config.yaml
n_layer: 16
d_model: 64
n_head: 2
n_kv_head: 2
head_dim: 64
d_mlp: 256
vocab_size: 8192
activation: "squared_relu"
norm: "rmsnorm"
norm_place: "pre"
norm_eps: 1e-07
positions: "rope"
rope_base: 1020.0
rope_fraction: 0.5
qk_norm: true
attn_scale: 0.168
bias: "none"
tie_embeddings: false
parallel_block: false
extras: ["gated attention", "exclusive self-attention", "value embeddings", "a smear gate"]
init: "normal"
init_std_qkv: 0.0512
init_std_o: 0.0064
init_std_up: 0.0512
init_std_down: 0.00453
optimizer: "muon_variant"
lr: 0.00713
weight_decay: 0.032
lr_head: 0.0084
grad_clip: 1.0
warmup_steps: 0
schedule: "wsd"
decay_fraction: 0.662
decay_shape: "cos"
final_lr_fraction: 0.1
batch_tokens: 16384
seq_len: 1024
doc_mask: true
train_tokens: 131300000
steps: 8014
dataset: "wikipedia_en"
Each number is 500 + 25 x the weight over its row's rms, rounded and kept within 0 to 999. Layers, rows and columns count from 0. Numbers have three digits each. The size before them is the row's rms in percent of the matrix's.

# layer 3 attention output, 64x128, rms 0.125, rows 0-63, columns 0-63
095:474480483501485511522508518447491521488483506518503475485443503521522457491477519507551541519478487488492500548506515498487523508499508493524539530524487510447492516515510496496528521476505482
110:483496504493461464483520499501465504502499540480505524462490524502489523521519524522532526502488518515492537544484519462500528489494495488462535541469510527492508514498501479501485496486591477
093:538506473495507491492456457511518474485524482488448478500526487495486477492507487465518476553503481447508465541513511507506494541521494523506510501500530440494515506523473478513500539493546505
085:496469469477497514531499462485526504501489514487488504502504497496514493514512464513519468526488488516487469495500471486489473527503537498549489525548467543505517481488485502508497498506512492
103:499506467506488498543497542539494506464479554469535496486483494513505476486472483473474522502508509437494469506530484531506500481477531488527490488459506460511486485442517515516490469482511472
099:516547501524484512542501512507512506468501476487492532510538471475485484500472477470512492486515483517533497495496505452552521490482493506502508538504471540496525475494496556513485513505481471
094:488488493477530535465493550524506490534515489508517472506509520530490498497469441492531513500491507513527489538479496527474531494522531448490544524499529491489478467494515526499483506476514507
099:485461453497467506498528493478556514478501478483512529535531510502495510514506499513520494504500474504507487481499496472521534465477521498497486518487512513479535500495487505510501483528497505
114:533516545508486524471493505508479476501502496518490487520502472480478478480506533485485480487504547478505492522485511470476443518537481485469530490456481495518495505494506512533469477474471501
100:470486481523483487485513506503454502467485480489540474493497515510497502497493459484504534478484542489538494521517492470530503506468527535545447505466498500495491532453534528513473498515498512
097:500484472493476496509485490513491538457463538481509548547498495517539510477532515528491497509496433501482519491520483486496519447479498514521488461513520525490550511475513508500517511536457484
096:519514458509474499522513519506492523493498500474536521483477512508477479507482509470521494461532520500466478495477495500520481508494503454499546533454502541511520492505510468547441519485507488
094:505492483506488478524509495522491506500496518537511506511500495502513488467481509524535484505495496509485519490506524477477491487502516501542521490524477510461517495484512478531518497498527499
111:552477495555500497481494505504508490509505531528486478480541476527469541493546504486493492482507491516535480495508537552494463541534507532503509485508490497540493478475487503500467475477498513
093:532517517473464515457494540462522476488526519523524486500499517513509484516495546501522509491512502481469518483539496490503502481507543561516467513507526483494486520509501464506508521496542493
099:471494509481450526504541518504475525460479517534525538553513492455520515481521504507500530504465451477486479494526503494528496474470489507525469502498516484516527526533542484560520505521508494
123:506534520539507515506474523501526453486528491476483493522490494495469484519532504450472494439495526509520541496509520509497487492536537490509502475534469532526489480494483525536485488496430528
107:520555551445495495507504500509502543483462508499494487498471491539513518484508547488506529519480474453447499525504455519534516517465498516487466491501517474501496561547529515467532503522509488
101:493513510463491537513572468484549520489498470514513508498509517494507478514482527520498529513495460512483511506478474474506506477529475510529477571513492502526498503510518507518504511509492480
119:466517488506465502505517449509505506493471471461519478490521509517509489511500519511490527527432469503497488505478468476532502500459456527482499511494515466498480526495516484496514534524495482
085:504487509487502498512485460518490507493517458510496508498463494521507487530523480488485516525459502523467497484517472488538485518477485492504513503494504498499512501546519537488484483507502503
105:501498519460503555492525487513499515522485476490511533562542522456517500530433503508523498516488498538460534487527516509528513527486455505517494579509502509487492524506537487524518483490485493
097:498446511504512508506499517471519497492513485467518502506481538507490475527518528497540496494494514535507507478494485493482523514482479516489491525544499482536495491493513504512475513504534518
102:491483534491495461486536460494516516475502489517513513494477503498469503474512498559493492486481471487493520497510500464522540455472511523521511470549523471500487524442496540495517501494500480
090:494546510505483512499523500516542517517490493515472514486484478487494520470503489492463528529509511483520505465507498518512532449485509519467491473458517497465502490482521459483512502448474488
103:539500489519464476514517501479484466507527474467485473502524492487517515485520513456504495528514497512536515489491529473478475518502520488487552501451477515467490511486493506515497465523496516
090:479485527514540514478503495505507496492501500547470524464501527533483480485474502488516502496484485493470525503491487513476502483484497495496479483531499528516519496497478491466485493496505503
087:491515515513541460509519538538518440522517494522487508497519512526493439489464454500518489500536516540533508475511524529493508484486551521508509485513506511516462475510467498494510495483483510
097:499482498527452497524497524494470521519470548461495471516478516532484542489482504510498499486504531489481545499515516469488491520534515492498525462515472528528496467471507516485509457515489541
088:456507508491511470513511498486521497498499471508528486492500558516483488545476520536497524457493518476485521540482480500494518526468490489492478535511533501499482493502513528535516474544500469
088:500538537520497511512499508474480492525469462489510484489517484521489507484481486484473512501514545537519472542485474509499512482507486521490525497510508497510477505482504464514484529486446517
098:497526499507495500463495495522518496495504503478483506500518520458513533507513453531480537507501506486512500510517511495526500497501541492457505492492509507497498506475523541493518471524447509
116:522492491506501490532487494530514500454503452500487534561526467521469495464523511492476508519511482510496479507501513520520503531492538501537466494512489513476487490496479519517529489535494477
104:523449500521487478501490507480452501486516495464503480498507470476481501525502498512506485519493508504512479523488512511529526492519498490561518502528483501518462469494522545510514550491527466
100:475436496474476488473477481507478490509498497518520487518473512523496485498533483496545513523481508520491527506466503558479472492469500492515495527512501490466499477485510497483511507482564479
109:521494483499523524492522504496453485459486516496508481473463490512532491515501493492516482502533552484474483490523501549499486496458480515499510534489492448526520476485491471504495483493510489
108:486513502441489481494530482502492519488470466478511501489511512484503486521504481528509517506489497517497504498532480496530498468493511518516448547513500481468520512502511474520507500497479474
094:494516497510510499484524504452518507543526566499473523485498518503526528485500460529523513477489526523526519500494491487461492504494492486543495509540499489533549518498522504484481493478476498
096:487516505512492506480480486549548510501504487476500507490492510540491495522514518526461519439489513515507526493487506440491497460516534509495489483529491505523504512481517489511493471471492508
102:526473471521469504486467539479479503532506542533488472478507509489500537501524455503488498486511480439463495545529500480488488487524514496525500485527481504517468542500521506474492520535515507
103:483464519509520502498505477483513469522510459530500480498516523483494542507483468483531472489499510522544542492493494521475486502530527462526532538527481480506481473545500514488508500485536537
105:493479474531507504481502551519467499511519529521456485499512502526500508489494517507528483507496481507474515516481514475498507513508546487521501495497520479533547489503485529498502505499520543
093:465480467509497454508498487503475491484508566540512510491483488487543511492461497491510485480490493497520509511513526509496477520501512478477486472518502491534497507481494505495534486488539509
097:442498494506531498468499521507473536481484500522504488503467497518507480503487527521514492493505511502471511486525479499516500516494507533490489483515496494501491543526523481536499499475526477
096:504491480497486487453477482480466515521534462466476521481443512432530492492495493499495526534480508509509487486496526501519517491477501521473515493480478487504518515531517515520515490487508534
106:494489490500475500547496506496498482502507514497452532537518475492482547498492495458505488511496498517512489498490531504513491515514484488518500499497516483539506496521494472479494525492508497
089:531518521537517532495486483455481472516529519492521529515507434516503540512554483480477491502510517503485506469486510501466498491514494493522506485495481495541539498493483547492460492506496489
092:500494542507508496489501536522529504516539488533511468516509485512482511502474501491486484502506521477539485530496491510521433486516499454476500509525508525500466527481530480514505448541442496
109:486509516549513474529515450495498505487491465511494521500532498501463521513507482489478507510487484479475518476492496487509518531512489538509460501485490440501480521533492485487515567527507482
097:488474487493448494497469512468497514515509524492472475449494507488516515521509481469476494524528487524547497476504533490475505512516471504526532512458502534470477494481479518499519444476504504
097:456487496511463489526503514513481505495490470512505470510486497513524456472498471514500511503459494495476491508499518468492477489503507522521448511508520543525471511472488458461546543482507459
102:513440501506485523539502503527490497455494468470508561524507498465493524504483489479504504498511480498474483487496487462487492462522500480516490505516492520513488506480492452524459522525523477
096:524494478518515505521503480458451486523503524504471485478495495515452553524534511498509502479533526492493506484507514524506474530515503490516537493475476501499520496516510503529511484541482467
105:526511509516502534516513486498502495475494461467487545499511489487477503543469501489522475518526512552520462505446492474486496498527487484507523537482478530491485519504482478517506512523429523
096:515488518466541516494497476515519490498521520518469471512521478523491537475546520497497493494488513498545460503475514492462497536512517483490499454497484497467509512526489515468513491463511506
103:512510489462497525524554493558459509450507488487551495490483489503478487517498548504538485531498499510475514521512517540504492506509512485541488530466485489453531506498513498503489547490504455
106:505528559523481518499487452488517502495501476512495493546511495526514512505472508496504513497503490498489495495533457490515490475495469535511487557496494508504460501490541483543495542523511468
099:542515449477490456496510473528514518508491514515481503524477483539497503503475460470482500523523483460532468475515469492470512487498497518511485464484499503520492503488472520506509512502490504
102:505519514478527502503528524514506499507473474494501492532503505495499489516470472452506485484491519502494487493463518533510480533496495485497472515464512535535514492508485498490481532467469478
099:478513530500497513489490499469513481503497521445535526524483527496494471515474504513533513529469497463496492530492512491504478472483536498527473491548499472467469541499475522515519498457538454
095:492499503475458491487495496497485490505515501524475508485504498447505493522479480491516485465507524492490522469482489512501498476488498519490508519542476465478529490541482517486450472493522516
097:498496540526521490500488512472513506499498501542490474528545487510474452514502484493510535504516529523494514518505488506479509504494503464501480496492495517531469522508485481510487503511511535
106:469507498514496497500511516505485511488489507497509499466501521457531465472489503482461545475472518483483519516520496487498519505468516524481479495472502503519462511465521484522519481523447483
102:531467556501462511501478533497504510500480489530536509521534513494515495471498511547484506458499505530490484526491473492488496524466516512538509514486509486523511510501506483530513492545500477